Part of a small language model's weights: RMSNorm after each block.
Each number is 500 + 25 x the weight over its row's rms, rounded and kept within 0 to 999. Layers, rows and columns count from 0. Numbers have three digits each. The size before them is the row's rms in percent of the matrix's.

# layer 7 attention query, 64x64, rms 0.105, rows 0-63, columns 0-63
107:456499474497502471486479504502484509480526477477505467526535466478548469531551487547487476551510484475497470539467492501496477476501505516464491483454487498542515534518501502522478494481488536
090:500489544494530518520495523497505554484546480516490517470521496492504528501456487474510514535512500476494537513504510558500530525508533482478494454461489488534454470472553514514525508479497520
088:520496502484478530528516468510517502548472502484503487499513545497470523485515511481503497466473512524539473461529488434494494494497499502529539525569547522482522494511464517465513505525510481
096:513491485496487495537497470505516508515490491460498438518560495489496477457503521522526459511459508525545476517499497465513482491481480480505560527538522488491536513499459540495496478507523478
105:523479450505468473519459535536530536451529477476530487474517492483481459499509486515513493553476480511481519531466505483504519513477529474497538503516536445484515528511509497479501481516517503
099:462486509502486496492493524511483509472531494531507511476495506495522514501498487518468514547524483503479562537462512533523529511524514463462484469447492434499462503501541480500513521484504538
095:518495463494476491522502466493500469489470514481505486502522476521511515471483506504540492486469524524532477494526518459497479511484523471541571549545494535482521527472468533474517469524523501
121:525493498499509550490533494491528488480472497492510520523475471506529451528493534483480493494533490507511490498475494463544536517484522538497537561473505502487468533507438489487497506485499553
098:535518498488486503529481516505512493524546494533509512508513500502540519507457501503502524538493491514485568508483570534502530512527530467514566508466500490518497516492513508474534507505535532
079:513511474512535473469545490522473495441499530536479538510483507498496474478479494495505550497509517512484489520459513518502489474499509439466482490515443507554464499492501464491485525508486521
082:534513496462462524495511518513507547477460512472500482499525551560533536510528499484498494516476489484489468511515472486448517487494488521513507556478520522475479497473509556510501491483502470
096:471467522486443544501462526489544487475508448484523507528489503459484456499526521504491491452518471515489521491513513546534502514492507533512501484487533465498481514519459508511490480460503523
096:485488523518480520480494523484490527453530507485515544520483513451507503516536513500483510514522483492513511507476507546511491478526468512468439461456516453521451470519510485484488491473458516
104:479495548505530502504472498486488488476516495505476497515490475460533500473460519453471526487541510497509499472493503488516443496417471482531482485497510528506524517501445493482527487478515525
088:486511449506520543462494489542478528488506495534458525543501517484473493486506489524537536519490521511487495559456505514469489524485500534491479506534498467499492491466504521452497540489464505
093:523461494496461468553499502477513503489524554473532498521512489544509516514511483461499474485529497483504537529515488487482544485544509502480518496470495512468478506508528458491539487494504434
099:495520515485515492476490519495468449488487506495450492490481479474477528510477505467531445491516480512483478513553506462506463505467452475532487473514530488496457484487485464527543463494500496
109:441477511506498442484509510518490483491524521502527467540518466487529516491547493471505517494532529519523470502495532502514507514492472529531454524514499502474504482512468456515486517499524569
102:467465517500471501509497531503458482467478509528509505493520480493497491484458529499524457508491465510500429487442516535522554480530514485516537482502492466467475523501461478518484490509501491
100:468463465500492524447552508541500527498525545487478547500526513539500470485465485514478518500473493476521519488508481491506481508436478477477488495477492492514474548456495507523487483481504496
096:540508465502480507460520463504498474507480526516462504519492474493489491502489502513522522566518499533473515436481522500510511485496506500496485510501458567529500480499479488498533454509442495
099:527487533481472538501538476549506464522486496463523497526456529492519533479497519519537494474495549496523541510518486502523489482516503501512546525492517520473494516504519521519497526554549521
104:519505489486507467483518514497525497547535513482483529469513492485537472519549510474514531501476515519505489519534464554503517524488522468503537483513489493465453498494506511514415501509478487
105:481513551479514498519500452517489481499466511482510551466521532511515507542484487487460498498500479497515463500498473493499507528496490466542514530517531526495514428533475465534528529518512499
098:494526529503487446522498515498468536539520516468467474481471477537493510503490532512478499545492471476452533539479500502474493524531501504470461478481520494513479461473505491550500530487523477
107:448482496520483503465470500471488459514494515475493470452496499509519488479488459513503493490535460479505536517517477466505514488488528473429472514513477472550492497483472512488481530529532477
111:522507545493520534472528516508502527547506484511482542508554481544519516480484533527476478514499523499530517486496497475513496486493504454500488508550454474527491489490534531499460471466537508
106:498475520508526530445485484511518497533551461523521483460519523468452486497514508512511466500560515475480527504480488499492489485503464490500511536528513503459535467503492500561520495511486513
110:507471528495495518511464501501490512527487533498518519542515496487454515484505469466534497581496517520474474515507444455470456489531516500494521531514513499513499523478539463501494507530502480
101:511483509475472493491540533537518475476526484478515491466495516514524479447461493520507479516532490464511464507502448516502488498523522526489485519454523527487475454469528537532468462482498494
098:513513537487491499524532558524513472535478546526514474466499509437490499503495503539510488489488497471519462528486504499502499448510486495489503541464494481507517499493456482530491545481455528
094:522511446503519528466501517523484473516541493469504514496485500503455502520462514492502516492501456464515513441514487476538451484486524500469490517494537491483507462558528501481526533485506519
083:488506464444531506520444520483489503480506468498490520528473497499486511491485454540524458507512523505522511523497502525451544536525455506497516464515525484472492462519513493538490526490495466
103:500451480507520505502475507507494478464502525483504514499504497517491548485476503484589485487452512499474476474508516527507534532530482483534514520543523519513460542500526525535505483474505506
140:532457554525499501498541457510539501491516526508499496527509530533509463478483539511511498497486509517553528497513511467511443499476487512559483525518481508451475503499497504475513481506516532
077:524483485502500500486578448492487468505478491495512474456480499462530453525508483503496504492516483527483471497469475488526450443475513485491498490474469496531540518516475504505486511533476503
089:500546484480494519512472517477493481501508511507516528461476491447500481531508482512493492485514502482483493505475493526504543553554497493478468415492495470540486485515474476484504539517476479
094:508473499492506508562460533495501490489531493522465505567515512500471488486490479521515462488516514504544540524487515484500518562509467524531463483525506489454484486469503476503530497475519502
090:486535497479485506470527493545526509533515497493512503486487518552483540492510535493502507534499521502514487446540485439501503494457498477470533518490521539506510551513477512494462478525538495
113:488531518484539515510530458485530485466488518501485501553479548498501482481520525504487498490495500484538470487468483501460475464450519503480487539468519490496483495487479511444479549483529527
094:485475494519450498509492548517493507504518477496528507469518484526491521515499528523522486512520511540514530478507516480513525522506469496431470466471477531515544527518457490513504489535465447
075:440508496541537480496551506488478493528536512527499447491479544539477508479498500527472494487516524474497517522547468508493453488488498494525514530486514493480480527487512501517489508462540536
086:504479486495535511459516445531537521468494482499490510516489496502526507534522534508536504468514518508540511482488490494520457556442524511534494526476522521490495457527501536480500484528530519
083:539522459472484491518496467500485486450500499494533511526488526502532441501499519513520525463488448520491505533462510506535504485523519512485471511461465492543528456517522491515469530481497510
060:476505466489526504489500495495500468529512483519493476481464475509468451440496507471490452447524495468536501514499523469534487505515507520471533480499504493503512543471462505477505456491487451
083:497519482493507470469542512499509492559527477526493475449482488531503522459471523502501481467492511498510541496520479460498482471454495505522526516513518472467520556483534487527486493495548486
111:530524541492517457497518481453538494494460519483457492525515516510515489493530480509490573475459493505502461531508466507480522489467527513499532517506497527489507499500486493504454545517525469
093:507516516510519465484502500490511471506536490523516469510477465475476484557515537555493515502496524526499492530448503532547499468481506492506479409500504519521490481478495504513465500505504505
103:488493489499473508462506458528474530497487488467533487478522567543502532493500532513474485510487526499515475519543475474531472530473503533479557497494504504490493517466482504435505505490492490
115:553516489479507513493527508517521469507471491501486506519494456460474520497504526464524517549474498491547490483521552503482481507502485493549529496533503506513553468531467491499508532527548505
098:488474492492485526521522522481529487528535514490494502531564543477522508460487495507502511539547499502499519538508495472479535514547523482508514492543495498490541513426505494509498527502475527
098:443535521473520459481528486505470501510501501538527502512505491498498546492496536451525521569479525485465467520539504493500462478519475494507484492500461493479514510486494491468508469495544515
148:500517507502475502468517489476472528491489513486508522497485512506515458486480490537479529512484461502482498444498442473504497509470480535497508488478529506501545539552524573539495513511492474
095:515551505511473532531473495515536505477492505513485489514468530493518532513484538541482493523471519476470436454480514502503528491466473488480500517532524472520501513479522515444508545489501484
084:528517517467558515530465477507502486519540529483493458476495503488513502533459475485452498498525465503510460495484505543494479505484548485473519489482474502519480455484520508477507441518497485
115:517496501502508505484527502470507496554459526507470481482505514438532490518524515465511509476511533507515473486515520480509507514496537472533543522531462505474497515509515485526541531576493495
095:505479534491441526494487475519487461480516498478499488521487495493525448489493510535494496531491499508501470480477475495514499473512501466540499549525523546503456452510470515536447523517477516
102:507498462488492500533446468475455486523469451508503530498459462500514481504513471451494501480532488503507487514461518475510477520525482481531498516525479511489502465498474447535458493471481486
110:503535489523565494459500496491495518470503497484481474532494480510489461535450491507426510493496469461491469492492479492534522470490506513456510483487500560489491498471476498476509527482505518
088:489510484479515470469510545471511530521542494512510505499486462546437495488465480475510518493503441477512487514529519475504480530507459486487531457491485516471516508507486492498510456447491480
145:494518453501461498483446491505505480518528486547503495520500502499498505524465519446500489507506468472448496493507494535492513478511498477503472423472498481537473485484553492485472508507524474
091:492515468507549476488508508511497504460516497503475443484487510523529503475508474500474477493499522518456471512538496509501501520480498522498471500467492497480505567425507521499502436480500469
098:491504512533521484525498503446474452476483480492499477488507489505496465458525495480484470492516498496476512478564505490470509483470459484481533509458557500481482521477516508478460483468454505
101:473454441497543471537491497486528523491545484507488528532519468506466517511554538501511526511488539496472527527460505501487475514497479517478514488508487501477454523513505486494521479463472479